{
  "qk_norm": false,
  "init_std_qkv": 0.0904,
  "init_std_o": 0.016,
  "init_std_up": 0.0904,
  "beta1": 0.95
}
Each number is 200 + 40 x the weight over its row's rms, rounded and kept within 0 to 999. Layers, rows and columns count from 0. The size before them is the row's rms in percent of the matrix's.

# up: layer 3 MLP up, 384x96, rms 0.257, rows 46-81, columns 0-95
# down: layer 3 MLP down (transposed), 384x96, rms 0.179, rows 46-81, columns 0-95
up46,099,230,206,166,198,200,246,191,181,230,254,209,262,286,196,222,198,300,231,173,219,280,190,209,212,233,181,82,168,252,191,138,210,250,198,189,166,216,169,279,190,179,225,192,207,230,160,218,149,204,145,198,224,183,190,187,184,214,240,199,148,151,207,181,217,161,197,238,142,193,123,246,151,222,171,264,200,240,218,253,125,182,196,139,162,155,188,228,139,163,198,156,114,145,153,169,205
down46,101,180,210,186,149,200,260,167,257,190,197,218,257,248,204,179,89,282,227,168,166,185,189,211,151,219,238,201,166,102,210,126,143,194,156,186,302,186,206,180,223,168,216,163,308,167,156,222,176,174,149,171,222,173,251,206,198,207,186,274,162,246,199,156,179,237,172,222,171,213,227,209,210,196,180,253,246,201,181,145,197,197,204,210,206,143,234,251,245,227,190,123,206,211,177,125,156
up47,100,220,164,146,177,229,279,209,192,257,236,221,237,243,251,179,153,203,169,173,194,191,281,247,221,164,228,82,131,205,211,205,169,149,230,191,234,195,259,222,177,247,82,235,242,152,150,243,192,254,160,184,143,153,249,198,221,210,165,261,198,149,129,250,178,172,268,163,186,212,228,197,228,159,168,169,220,182,191,247,224,193,163,146,181,192,187,161,189,196,166,240,235,234,246,189,233
down47,097,239,263,248,155,258,208,246,138,274,204,182,240,192,217,157,216,189,224,264,272,248,223,188,163,195,179,194,249,266,241,226,128,166,221,217,156,177,162,144,190,249,183,221,202,203,175,189,127,183,258,175,184,140,130,128,216,270,260,232,234,152,249,195,149,193,196,168,193,259,181,220,296,227,185,153,123,215,226,189,246,202,174,189,169,255,200,172,182,232,152,142,193,183,207,211,229
up48,088,188,207,207,185,261,240,246,224,150,245,202,98,218,226,227,212,201,170,181,182,125,149,192,221,163,185,278,255,199,174,185,214,165,219,244,148,156,249,116,234,226,242,224,158,177,215,240,207,183,176,237,316,236,309,238,165,206,211,205,225,126,153,230,197,245,147,245,175,166,213,195,239,215,175,230,162,220,202,226,150,240,153,253,216,152,256,203,226,272,226,164,196,245,193,210,207
down48,085,213,145,165,236,184,199,194,225,260,199,217,167,193,170,194,240,156,249,224,135,289,229,222,187,184,231,182,146,140,210,198,196,257,178,216,124,232,203,210,137,146,213,236,220,215,183,245,141,169,302,231,134,185,140,149,252,186,197,128,241,197,202,216,250,169,257,220,207,228,254,173,148,120,186,261,184,222,278,176,244,180,198,123,243,196,182,199,195,144,202,204,216,226,229,169,273
up49,096,234,128,224,229,179,220,221,239,219,196,225,191,245,144,288,167,171,215,238,181,177,184,204,233,170,208,193,203,170,166,229,181,154,193,254,182,227,230,193,198,241,216,241,172,241,179,209,229,265,78,139,223,235,238,211,209,119,216,274,200,139,243,268,192,202,154,178,243,210,182,199,192,139,201,110,225,149,250,231,205,266,124,201,115,258,182,216,162,157,194,199,229,269,233,230,204
down49,103,268,191,196,189,184,170,210,195,191,205,221,225,153,236,203,208,210,194,223,209,206,180,169,194,220,205,246,162,214,190,197,162,219,281,161,297,216,142,115,301,166,191,212,207,240,186,163,208,269,308,251,160,199,84,181,183,267,112,158,216,176,181,234,214,162,198,229,144,208,174,174,249,252,190,255,212,171,226,183,184,171,212,167,238,152,186,188,238,206,124,142,186,189,258,236,232
up50,095,218,136,158,221,198,208,182,159,272,281,254,150,205,216,210,247,166,189,213,181,190,238,170,268,250,171,223,206,244,121,280,188,175,171,192,170,131,152,200,143,204,162,233,181,197,281,229,222,233,160,145,239,126,229,270,171,212,211,213,137,160,197,208,180,240,253,215,257,128,150,209,234,155,230,229,230,204,144,251,203,250,196,188,243,184,161,175,205,208,180,273,261,221,194,211,264
down50,106,189,182,235,210,206,199,130,211,159,270,242,207,215,218,243,235,156,189,267,178,174,264,174,204,242,194,260,225,187,155,178,140,229,128,207,198,178,191,303,167,180,215,199,230,221,186,181,149,227,168,178,210,208,261,250,253,214,161,248,125,137,283,166,215,226,298,199,170,198,159,184,240,174,226,192,166,231,224,148,273,238,271,184,183,263,238,144,211,232,222,203,255,202,255,206,256
up51,103,221,236,230,130,279,224,225,217,184,179,231,130,189,247,227,218,209,174,227,227,210,227,237,271,193,240,221,175,145,230,229,234,156,146,240,165,221,162,175,227,189,269,224,217,244,117,126,282,195,177,289,242,159,217,206,304,164,115,133,154,202,184,150,211,230,212,230,175,177,182,185,183,206,215,143,214,208,232,171,128,193,254,189,182,175,215,209,181,120,169,144,181,189,188,202,163
down51,088,122,149,241,216,216,195,155,295,215,244,196,188,224,188,211,165,152,212,201,164,265,176,200,147,186,268,183,203,230,206,269,243,192,216,126,269,116,236,216,247,274,163,201,201,139,260,207,186,145,183,222,207,161,165,226,106,240,284,202,193,274,219,208,175,229,218,238,191,233,234,239,201,213,191,277,157,150,215,235,222,190,178,218,146,177,253,135,189,243,220,206,172,160,192,192,231
up52,092,181,261,121,230,146,184,159,182,170,242,148,203,262,164,299,135,197,185,283,144,243,152,262,146,201,134,196,239,233,180,192,222,228,247,136,153,208,181,187,184,138,201,233,213,173,196,271,192,175,292,164,275,154,226,227,214,190,237,174,169,210,215,232,216,204,205,223,198,194,239,250,256,149,183,167,134,230,163,195,176,189,180,174,193,213,210,201,171,190,204,136,118,201,138,154,203
down52,105,175,218,206,259,215,212,171,173,149,175,130,224,137,190,239,146,159,191,175,178,121,214,184,109,159,267,135,219,178,216,183,177,242,221,257,216,197,159,234,228,182,215,204,219,240,224,236,208,146,223,204,165,167,271,179,206,149,311,147,189,268,223,113,262,177,185,249,130,210,267,240,213,156,213,218,181,198,270,181,201,247,233,151,183,167,220,209,182,228,232,150,184,162,238,152,220
up53,097,129,217,161,208,220,221,144,186,189,221,201,198,162,155,243,147,286,192,264,227,251,222,204,196,122,108,208,223,184,160,234,192,251,141,150,208,170,197,168,183,223,215,222,173,226,241,242,175,176,214,140,236,152,275,218,200,130,161,264,179,165,233,229,290,209,241,256,204,201,195,151,194,215,236,177,172,139,222,237,232,201,248,238,177,235,258,168,154,234,268,225,113,235,176,243,195
down53,105,287,163,173,203,229,254,112,267,225,194,141,200,226,189,170,103,260,217,181,235,260,180,164,176,211,161,151,223,99,194,175,148,247,215,123,220,217,219,164,244,171,174,224,147,196,251,228,151,153,197,129,213,158,189,184,241,176,145,223,198,219,244,194,223,199,156,209,189,209,212,163,206,267,196,203,171,162,137,205,210,193,257,175,219,230,228,240,225,224,223,175,161,158,107,245,147
up54,109,210,261,213,178,141,269,243,206,240,253,167,208,164,206,213,183,205,151,146,150,216,200,163,200,278,185,240,206,200,171,172,209,260,166,158,169,161,195,213,212,227,216,241,280,213,239,190,170,294,235,211,197,220,236,214,156,216,142,191,180,165,172,219,120,188,179,197,178,168,201,223,141,153,101,213,173,151,211,146,202,275,194,83,130,213,172,156,165,118,217,144,191,222,195,235,195
down54,097,255,246,220,250,128,189,149,258,211,245,182,188,231,153,154,191,187,162,177,197,201,226,131,220,173,218,179,219,173,185,118,189,189,180,179,210,202,138,248,239,257,164,209,189,153,166,174,174,261,169,223,191,193,165,183,139,131,162,168,205,234,144,167,235,179,270,222,275,134,245,166,319,194,149,222,171,196,298,188,182,178,232,202,255,199,229,187,177,252,242,263,207,242,235,224,167
up55,102,195,176,166,197,174,192,144,172,172,184,259,143,154,200,209,140,255,102,244,217,163,183,243,193,234,245,177,245,176,152,141,222,216,197,224,152,213,122,170,173,132,167,224,162,171,210,170,200,177,117,207,275,146,223,221,197,134,252,206,212,173,254,275,217,124,205,196,131,225,195,229,189,150,183,181,192,255,165,272,175,250,232,241,162,163,237,170,240,191,248,223,183,194,153,243,261
down55,109,215,267,232,291,89,210,138,200,135,151,189,190,228,229,211,208,144,145,195,229,275,239,196,170,197,193,172,207,197,166,252,195,235,209,248,190,193,183,146,226,172,219,187,167,148,120,200,154,208,206,174,233,239,218,185,177,204,234,227,177,151,151,266,204,141,240,219,208,212,177,217,241,296,277,203,223,115,179,243,180,205,184,206,176,219,247,122,197,174,161,182,162,269,258,186,157
up56,091,223,156,229,205,147,163,223,202,143,185,191,260,141,209,217,185,207,181,127,245,173,140,189,192,203,163,203,167,188,165,161,255,156,222,192,194,166,209,202,216,160,237,240,184,177,254,240,147,176,95,236,201,128,142,228,221,236,206,256,159,159,250,247,223,169,152,167,172,222,276,152,207,257,157,197,193,266,313,191,288,199,232,189,174,170,243,141,171,183,255,255,209,199,196,210,241
down56,065,180,222,145,232,256,156,149,192,158,131,171,179,205,195,131,205,176,196,186,159,221,240,178,197,246,202,227,195,149,203,202,163,246,219,153,164,215,294,168,249,246,200,212,227,183,172,150,204,255,247,197,207,262,284,213,214,224,215,98,214,183,223,149,239,243,147,223,178,196,172,219,210,171,219,173,239,161,99,274,191,170,213,178,221,226,125,208,230,110,171,130,200,220,116,190,212
up57,115,227,249,284,192,209,163,124,186,210,243,130,150,242,237,339,157,246,181,250,135,215,153,181,245,123,189,208,228,192,169,241,216,142,258,195,178,190,229,167,152,209,146,239,188,210,186,192,145,214,156,143,169,266,220,271,189,168,211,251,170,251,212,197,162,193,166,237,213,168,197,214,148,173,224,148,216,209,153,271,182,195,176,209,227,249,178,166,226,271,183,198,164,176,176,229,214
down57,118,196,193,199,163,200,161,223,283,199,187,156,127,122,210,235,130,261,229,192,176,268,197,118,226,195,236,151,243,133,245,254,251,170,244,221,211,145,254,119,184,149,207,155,264,199,160,183,216,177,258,230,241,239,201,225,225,186,200,250,194,192,278,215,235,215,181,266,220,180,204,166,227,274,182,182,186,253,164,166,232,193,225,251,229,254,260,201,262,221,226,166,214,240,249,225,210
up58,095,214,257,172,211,145,202,229,198,224,156,250,211,263,282,133,202,179,231,171,219,228,208,170,161,184,154,189,135,203,235,181,223,201,217,166,124,211,154,279,135,181,191,203,274,136,237,211,182,236,236,262,214,90,246,235,208,195,188,235,210,211,261,182,251,135,218,119,222,193,138,254,237,217,289,217,210,174,254,254,232,218,209,223,198,181,176,175,242,193,221,254,177,241,198,155,180
down58,097,248,205,195,273,227,245,164,167,221,238,201,181,157,154,234,277,175,192,219,226,136,137,204,221,188,152,179,226,199,239,197,209,109,317,240,241,200,229,142,200,229,232,206,150,184,169,170,180,229,230,176,159,169,151,138,242,139,168,241,268,230,193,237,213,169,156,276,196,235,152,200,175,172,163,226,228,168,128,175,206,196,199,238,195,280,224,200,161,242,210,116,181,225,137,227,231
up59,099,184,261,239,197,181,200,295,200,257,165,180,178,237,245,204,238,254,136,215,199,249,246,215,201,203,197,134,188,200,230,182,240,188,268,199,180,160,226,179,204,252,129,297,149,196,217,270,158,154,217,218,273,184,169,262,252,233,183,184,178,210,159,195,218,180,192,237,259,126,264,252,296,217,222,188,223,188,173,176,250,260,230,198,197,167,192,149,226,169,228,208,181,238,195,297,222
down59,110,115,197,268,191,255,228,244,166,147,258,143,156,249,232,201,194,209,221,197,157,209,286,196,146,224,147,155,246,238,195,146,172,285,214,238,217,152,177,221,212,147,166,193,198,191,225,202,335,193,164,189,156,188,188,240,255,218,195,195,145,160,247,183,215,238,174,171,242,224,213,220,184,213,190,247,205,222,267,141,208,231,248,224,214,213,221,203,228,237,282,178,227,231,131,177,131
up60,086,203,121,201,170,284,197,224,273,205,225,258,222,199,203,168,149,166,199,161,162,199,173,220,226,165,287,117,126,189,187,247,94,218,227,202,184,200,247,233,239,209,242,144,222,216,190,233,203,196,206,149,245,195,231,266,175,225,154,242,159,259,135,214,246,207,156,158,256,182,262,162,220,246,238,187,165,185,233,198,187,155,214,206,199,128,213,229,127,172,257,245,169,214,156,167,231
down60,111,209,236,207,217,166,291,175,113,219,136,169,188,195,211,225,291,255,187,255,268,203,167,215,127,174,202,295,239,191,214,168,231,237,122,169,213,225,123,187,222,230,200,251,173,211,250,168,166,214,176,257,160,200,181,112,252,159,255,176,219,162,236,231,217,193,241,216,128,214,155,208,166,172,240,205,192,198,219,203,252,250,163,177,229,228,225,194,283,196,136,185,229,200,232,218,239
up61,097,183,222,204,194,234,165,170,269,196,205,207,155,208,230,264,234,204,272,220,259,169,181,182,204,124,228,166,223,177,185,257,203,112,223,182,288,214,250,156,160,174,245,207,126,159,172,236,206,201,156,193,199,144,184,215,185,152,191,195,217,290,175,292,206,173,237,173,174,109,215,227,127,187,167,308,145,222,210,207,181,165,256,245,197,247,197,168,197,147,155,185,246,236,197,195,205
down61,104,269,201,187,259,208,212,176,181,147,206,172,227,216,201,211,218,174,218,212,203,142,175,192,187,196,189,258,208,171,158,227,210,192,245,178,112,211,212,167,212,230,182,174,211,242,199,252,169,210,231,245,275,236,209,186,200,198,178,171,83,209,265,90,220,212,192,260,177,225,139,183,197,243,212,97,247,230,167,244,214,140,217,100,173,250,246,145,182,244,223,144,217,197,209,177,109
up62,108,168,188,240,177,175,208,119,283,146,161,191,165,210,181,270,222,184,240,287,166,186,88,172,235,168,237,221,166,222,140,228,158,196,181,259,247,231,173,65,224,180,185,206,208,206,207,261,220,218,213,193,254,174,196,242,233,163,198,224,202,194,227,272,163,201,267,188,224,144,240,159,191,199,248,208,247,235,143,186,149,214,159,198,166,151,250,153,153,205,206,190,170,190,217,213,144
down62,125,178,267,231,163,164,154,149,239,158,149,207,222,146,162,123,147,226,294,255,208,246,171,207,256,176,241,217,216,106,183,171,138,143,132,190,177,228,197,209,146,174,159,132,149,133,271,142,187,212,226,168,189,223,230,171,187,185,209,155,165,232,145,167,214,229,222,124,197,234,260,141,202,218,224,242,191,183,257,174,185,204,170,193,201,142,212,185,163,173,179,140,224,206,201,237,154
up63,091,200,148,163,113,210,225,224,203,201,175,169,176,161,241,225,186,225,236,219,149,181,257,189,230,163,242,205,205,157,196,279,205,154,205,84,187,203,203,164,210,186,213,265,159,88,141,217,231,232,304,191,197,194,207,174,237,203,175,260,204,218,229,242,198,178,217,196,122,204,195,162,249,256,160,194,291,225,196,185,182,221,124,275,231,261,196,150,207,162,147,193,237,159,207,219,211
down63,106,172,233,225,187,207,169,238,204,146,177,193,168,191,199,164,91,283,244,214,198,216,206,120,257,242,171,151,185,185,200,268,265,159,196,135,223,188,254,222,201,190,219,174,283,94,194,199,200,261,199,157,190,212,203,223,217,189,88,264,220,179,198,169,235,189,298,215,200,202,215,226,221,226,143,175,225,230,118,160,146,179,209,234,174,217,211,145,192,192,215,230,222,246,147,223,193
up64,093,199,232,202,137,234,174,186,203,224,217,211,201,236,120,141,181,188,179,216,159,212,211,141,119,237,172,256,151,225,110,157,287,251,254,246,235,193,213,142,169,203,192,218,196,223,198,197,226,148,270,288,194,191,201,196,181,208,220,236,232,226,234,147,289,165,184,215,198,140,225,252,228,291,228,180,178,150,217,176,168,184,221,145,184,202,219,227,244,177,287,193,168,136,212,261,163
down64,101,148,155,155,174,138,188,209,170,255,201,205,194,230,243,206,249,219,205,215,190,96,196,246,186,141,258,218,197,163,205,211,161,277,235,142,270,170,191,190,182,288,165,204,189,266,231,215,181,188,182,230,89,261,253,142,229,219,248,228,183,214,186,190,145,220,123,233,216,234,171,193,165,240,150,210,162,229,229,207,253,219,170,216,219,242,190,279,225,223,266,187,226,113,211,208,217
up65,097,272,201,165,204,246,184,135,238,209,202,184,190,199,172,276,251,238,242,207,117,150,186,138,256,194,175,156,158,178,171,228,199,185,202,222,171,225,211,228,217,183,134,236,242,279,198,200,267,223,212,146,238,228,209,291,121,195,148,254,221,203,201,219,209,206,221,253,208,151,233,252,232,189,225,192,188,121,188,249,189,196,256,208,228,223,266,245,103,162,216,164,144,225,249,259,231
down65,105,281,214,152,195,209,244,211,197,159,212,221,203,176,206,241,203,262,150,253,211,213,158,142,204,276,289,205,221,280,181,215,226,259,209,213,258,214,187,189,205,239,172,223,187,241,140,161,182,234,171,195,149,271,165,199,195,232,112,187,131,217,196,216,228,179,231,208,215,121,163,128,233,140,211,205,198,161,293,177,237,175,236,130,186,143,205,178,279,171,165,150,261,210,211,221,212
up66,093,262,186,216,155,210,173,157,151,179,223,184,209,249,280,228,206,250,234,296,186,144,230,232,171,288,149,115,155,229,130,160,225,119,150,224,217,198,251,279,188,183,162,133,209,276,144,192,212,189,207,213,200,173,226,213,151,220,187,188,209,213,254,171,189,204,204,184,165,177,193,169,226,203,241,175,250,213,223,260,147,245,144,226,207,212,254,170,264,243,138,199,208,207,128,208,177
down66,093,135,209,212,226,214,303,217,193,181,244,168,234,181,132,244,130,185,175,181,296,247,238,254,222,185,191,269,208,233,265,144,208,158,235,209,181,202,175,181,189,205,216,176,137,163,231,196,241,256,155,245,199,242,223,174,228,178,163,196,234,247,255,216,180,223,191,191,176,186,223,174,204,158,146,244,248,194,203,139,228,102,141,188,257,134,225,147,212,245,163,174,221,205,177,111,256
up67,101,196,212,285,215,271,261,280,226,188,211,265,117,271,169,216,236,212,204,190,208,251,251,174,219,205,230,201,110,219,231,211,251,159,206,185,149,277,204,222,248,173,167,204,199,242,132,221,230,206,200,169,159,151,256,268,175,214,203,222,170,243,195,247,203,211,208,243,152,190,217,180,159,230,213,213,194,192,171,102,201,290,230,107,203,187,216,198,244,206,194,221,191,225,214,286,245
down67,102,168,232,180,172,211,185,267,189,197,208,214,200,162,207,167,220,285,164,255,220,257,185,170,182,202,296,149,222,227,203,184,198,226,196,169,208,240,178,170,231,185,223,257,240,225,216,163,207,175,196,264,207,265,131,227,235,298,161,277,176,231,174,239,209,230,148,276,217,213,122,134,277,246,234,181,207,213,216,170,278,145,210,296,111,220,160,193,216,214,204,172,210,181,181,177,198
up68,094,203,200,139,126,206,207,203,117,207,225,199,208,208,207,276,163,178,158,195,175,152,214,188,187,268,160,172,171,187,206,189,213,175,232,185,190,198,193,121,137,166,173,313,241,233,166,199,203,141,239,177,214,257,164,209,251,178,266,134,227,228,152,201,188,136,241,199,195,187,249,208,226,178,229,163,233,264,163,100,171,265,216,143,205,160,212,193,191,173,258,260,215,251,131,230,141
down68,110,184,211,211,237,150,210,167,168,129,240,179,272,166,198,263,169,163,166,237,153,171,185,182,178,192,243,153,177,208,188,191,134,210,175,208,220,198,184,205,176,179,172,280,133,240,174,118,189,207,289,124,182,173,275,211,266,134,267,167,235,252,206,163,203,161,221,187,153,213,248,273,205,157,168,169,210,225,205,169,115,181,144,183,133,226,243,154,171,171,224,186,122,213,209,166,209
up69,102,173,198,167,139,240,211,168,197,218,215,189,176,273,193,216,227,256,134,133,177,205,250,200,202,209,147,191,181,244,215,162,179,272,246,158,209,292,235,228,192,235,122,210,249,206,178,232,228,187,160,181,215,163,172,177,187,206,137,241,217,125,213,213,160,156,245,276,197,182,232,242,159,254,155,270,287,151,218,271,116,187,221,201,209,166,272,188,136,207,204,206,206,216,248,258,224
down69,093,270,196,191,250,209,248,160,195,216,299,221,217,264,244,154,189,158,185,215,148,262,148,214,220,193,263,245,117,191,203,227,258,220,179,157,231,185,208,240,232,215,159,212,219,196,143,153,131,236,161,179,204,157,245,218,213,176,197,171,145,199,206,148,249,240,128,221,156,156,241,230,217,233,172,181,159,162,158,117,103,176,228,243,155,186,252,169,183,180,242,192,167,239,218,154,140
up70,102,201,200,184,178,186,185,264,230,212,262,187,268,159,168,145,219,263,215,173,254,205,180,180,212,161,224,173,191,176,255,199,117,164,250,221,224,214,174,199,211,187,243,258,224,171,186,200,155,261,254,254,215,128,234,281,249,146,220,223,168,250,156,207,153,178,215,174,221,108,223,269,259,178,227,231,193,155,97,201,161,161,202,260,220,195,230,233,172,135,191,263,170,204,193,184,128
down70,101,199,209,183,173,244,171,167,189,170,130,162,177,196,251,242,219,171,156,159,150,198,171,200,167,143,271,244,192,222,172,92,160,168,229,127,198,165,252,197,230,181,203,170,108,252,304,243,180,163,174,201,162,243,205,178,145,214,234,150,154,200,193,163,134,145,167,213,166,260,194,182,100,241,259,200,211,193,235,211,196,235,185,170,222,214,205,167,243,232,227,246,176,250,183,149,154
up71,097,168,186,232,184,197,157,222,205,139,241,218,233,142,233,207,197,259,216,239,236,247,243,239,179,131,217,242,205,126,220,239,194,74,273,194,198,244,196,165,221,242,224,197,199,175,269,291,178,228,183,251,192,259,222,202,149,165,185,223,201,202,178,189,167,225,130,175,190,248,213,218,243,158,176,208,205,262,125,252,181,227,249,229,279,162,192,122,174,190,169,161,279,216,155,206,189
down71,097,178,241,173,236,293,244,255,215,239,181,215,162,201,213,262,219,192,196,222,245,186,173,100,248,224,187,215,166,196,175,134,176,237,156,214,215,180,260,254,158,194,180,225,196,240,117,137,197,163,212,189,244,155,176,211,214,189,191,197,177,212,200,140,196,163,201,244,260,242,110,224,146,299,179,218,250,124,193,180,205,178,210,164,179,202,225,240,221,158,227,158,70,207,212,188,231
up72,107,155,177,261,153,142,250,251,176,129,178,241,216,199,271,125,164,240,183,195,247,210,239,240,237,234,226,201,113,205,210,197,148,172,208,138,177,238,211,202,214,191,200,138,221,141,171,231,186,255,217,164,214,254,218,264,220,206,132,141,142,183,190,192,208,253,209,160,159,179,180,113,152,185,181,171,212,158,206,197,124,194,176,178,245,255,209,195,236,200,184,153,279,183,149,233,111
down72,106,196,208,201,239,203,290,178,230,237,263,182,170,193,167,206,214,198,204,219,178,183,199,197,146,243,202,213,261,174,157,255,257,238,292,233,241,187,168,97,187,265,210,204,176,159,175,107,256,185,194,244,275,195,153,177,179,137,160,131,216,231,195,123,235,175,256,236,176,215,247,258,160,177,179,239,203,179,219,261,185,152,228,233,215,158,186,190,137,240,142,209,200,149,156,244,220
up73,099,199,221,157,208,168,189,180,165,149,259,201,197,234,175,183,188,209,242,228,272,201,194,190,140,129,212,194,262,207,221,232,282,126,252,167,106,210,233,198,218,206,198,203,163,207,250,198,196,227,116,232,215,240,183,220,180,189,162,231,183,145,189,136,248,218,140,176,150,160,244,210,180,187,130,147,143,119,246,175,272,304,241,196,165,191,166,184,182,209,221,261,229,203,123,199,206
down73,100,229,246,201,223,233,231,91,225,198,216,159,191,151,207,153,173,156,155,160,196,193,200,240,248,139,211,283,157,205,205,158,158,216,155,198,252,226,189,250,212,191,209,93,215,218,168,226,190,194,221,163,170,226,166,179,168,196,138,189,221,250,256,226,163,206,199,261,162,201,180,247,208,207,232,182,198,164,237,185,308,199,195,140,279,164,220,132,226,186,290,114,204,219,219,176,265
up74,104,127,182,145,221,181,204,188,262,245,175,229,250,209,142,262,208,226,133,216,182,141,228,231,109,164,191,156,224,197,139,185,222,195,156,203,236,221,238,137,170,183,196,286,260,135,233,182,305,220,99,220,217,171,268,215,195,239,205,218,216,162,239,168,199,202,223,113,217,201,207,195,224,124,212,198,248,237,210,236,227,205,161,227,236,187,143,137,201,210,187,250,149,216,189,222,221
down74,117,216,262,242,185,134,115,242,190,205,213,173,249,186,173,214,177,277,232,198,179,201,254,150,326,248,182,214,162,167,190,150,225,167,175,175,203,229,288,211,240,177,209,204,154,212,283,166,155,205,195,149,283,258,220,195,251,237,168,254,188,227,256,143,163,169,270,239,196,179,201,208,220,202,230,199,129,182,151,220,206,152,183,249,147,124,199,178,190,200,197,182,236,228,180,236,179
up75,093,217,214,239,177,180,160,252,177,164,228,161,254,234,271,253,166,253,150,242,253,291,203,287,208,260,215,207,160,201,205,186,185,198,216,185,173,214,241,145,180,205,187,244,117,179,198,237,193,159,251,225,211,229,174,201,221,116,231,202,176,173,247,248,183,190,204,202,253,234,276,122,232,216,239,188,196,210,250,247,164,206,177,217,157,312,210,182,184,157,139,128,188,148,225,198,139
down75,087,180,186,187,261,278,234,172,222,238,185,166,180,203,200,185,222,127,288,149,150,91,239,211,221,135,228,222,215,284,198,193,225,211,217,235,205,188,160,189,207,231,260,196,243,168,244,127,187,208,120,177,195,226,227,162,215,238,203,177,228,252,249,145,186,167,183,272,175,221,155,214,284,183,152,249,207,171,200,241,231,230,276,126,242,163,179,214,166,145,204,201,136,187,185,223,168
up76,102,191,213,191,173,147,192,204,217,257,292,225,252,166,116,206,196,178,258,186,237,337,181,212,211,194,222,192,200,223,193,254,256,241,241,191,166,218,233,189,217,204,249,210,225,218,187,261,164,188,237,225,199,234,251,250,225,207,213,88,167,153,180,183,214,192,233,267,206,209,237,230,171,187,199,233,277,244,138,165,219,188,251,119,244,213,149,212,233,176,108,264,186,186,180,180,201
down76,119,272,202,212,106,83,223,179,188,222,174,271,194,153,156,217,172,265,250,236,195,214,233,197,207,220,172,157,227,169,207,219,197,300,161,222,221,245,199,237,212,225,168,182,224,178,250,187,221,186,125,197,189,231,229,199,215,175,172,226,217,196,189,275,198,277,312,143,206,205,184,194,251,191,187,196,227,167,138,216,206,167,198,168,195,140,295,180,197,156,168,216,156,239,158,137,152
up77,107,220,189,206,115,209,227,197,180,217,218,248,221,157,155,189,206,196,76,202,242,173,229,134,215,181,215,151,220,204,117,226,234,192,217,166,150,221,218,232,229,105,201,258,216,175,168,164,218,162,201,320,189,237,209,215,192,222,210,84,190,183,235,198,201,163,157,211,264,153,244,195,222,217,245,164,226,114,236,205,183,136,267,203,173,129,177,169,176,227,210,174,186,220,163,199,185
down77,078,146,251,247,273,200,204,198,197,166,213,121,167,180,187,173,113,172,251,209,160,124,187,176,230,284,223,178,238,197,255,198,204,228,159,255,261,164,245,134,177,173,151,213,226,230,215,247,225,180,126,245,139,175,191,198,187,194,128,169,181,202,110,232,178,211,261,199,183,243,217,193,231,224,204,279,176,253,154,228,161,283,205,180,216,202,172,223,254,152,272,217,177,206,229,201,235
up78,090,292,262,220,287,220,148,203,225,216,241,292,210,232,246,213,157,156,193,187,167,229,249,251,240,196,196,185,238,140,277,141,230,171,162,133,239,140,211,212,304,219,165,203,230,221,218,229,123,302,194,181,187,202,270,277,171,180,169,236,191,222,202,212,242,183,177,211,195,232,218,177,222,187,198,239,244,219,126,193,198,157,189,200,219,200,144,208,185,185,206,250,224,192,164,168,147
down78,097,269,171,165,298,243,209,162,166,194,205,210,180,206,181,157,259,153,203,233,253,151,216,246,175,258,252,225,279,198,275,238,178,234,161,172,199,233,222,189,218,270,234,234,141,241,191,174,192,220,228,176,253,189,203,231,233,199,216,137,229,275,208,178,207,174,132,200,219,224,156,227,201,196,255,146,292,208,217,193,152,252,151,233,243,248,265,299,176,167,163,156,173,189,186,178,227
up79,098,166,209,243,229,180,245,222,178,206,169,140,171,264,106,203,254,179,280,208,217,178,194,257,264,223,173,209,218,239,188,199,210,208,124,212,208,187,198,150,189,233,241,248,135,194,165,196,134,224,197,120,288,193,189,194,180,164,192,212,173,133,146,190,225,208,162,278,125,192,245,212,243,166,196,207,124,275,164,243,223,253,162,184,193,128,217,207,243,180,279,185,151,207,177,245,199
down79,095,207,223,176,135,222,178,155,196,240,191,235,228,181,204,180,193,207,204,253,161,202,221,184,120,182,250,179,184,226,160,98,218,216,214,230,235,199,198,243,225,170,159,165,266,197,183,198,262,235,180,243,117,170,201,157,209,157,159,210,182,230,189,229,206,211,167,211,312,179,120,146,240,273,150,175,226,136,279,160,160,168,210,272,256,252,210,124,223,207,143,193,141,191,229,218,154
up80,091,161,212,139,120,205,203,194,252,290,244,196,161,207,264,137,208,252,174,210,227,192,209,163,212,147,138,202,260,254,189,150,179,162,163,199,189,157,151,246,100,260,158,194,204,166,182,164,204,221,169,186,255,149,262,210,175,215,196,210,206,239,175,170,251,179,231,161,245,141,164,275,221,126,267,199,226,112,212,244,166,150,197,153,253,194,198,193,218,195,200,201,134,182,219,207,157
down80,107,147,118,250,148,166,203,183,187,193,145,246,184,173,167,193,241,166,186,238,274,177,214,231,220,205,251,244,210,249,184,176,98,221,166,159,199,126,169,217,141,172,289,187,153,195,146,206,178,161,196,175,118,173,203,194,284,212,213,261,159,236,226,213,279,217,195,279,220,250,249,164,214,207,228,241,227,154,188,188,208,160,173,180,250,184,193,178,115,251,164,185,230,178,207,243,234
up81,104,217,180,165,208,262,131,152,249,209,141,192,214,233,204,181,158,136,148,157,183,225,170,212,179,218,120,127,208,253,114,128,205,191,176,161,230,201,230,154,250,102,190,213,177,161,223,223,170,231,178,201,177,221,215,173,207,225,189,178,177,154,264,228,251,191,219,177,212,239,244,197,221,174,161,204,262,231,196,249,148,207,149,116,93,214,224,197,216,226,194,203,205,197,165,278,290
down81,085,213,234,251,182,197,216,199,169,212,185,201,154,175,192,169,176,225,192,207,166,194,200,147,230,282,160,284,178,249,218,252,240,251,153,178,134,186,193,178,200,207,164,190,107,200,197,266,281,192,216,186,158,198,122,201,172,243,145,155,176,263,217,94,217,209,216,201,221,212,229,219,193,258,161,180,167,133,173,175,222,207,251,162,197,205,192,175,171,210,252,149,207,202,122,128,83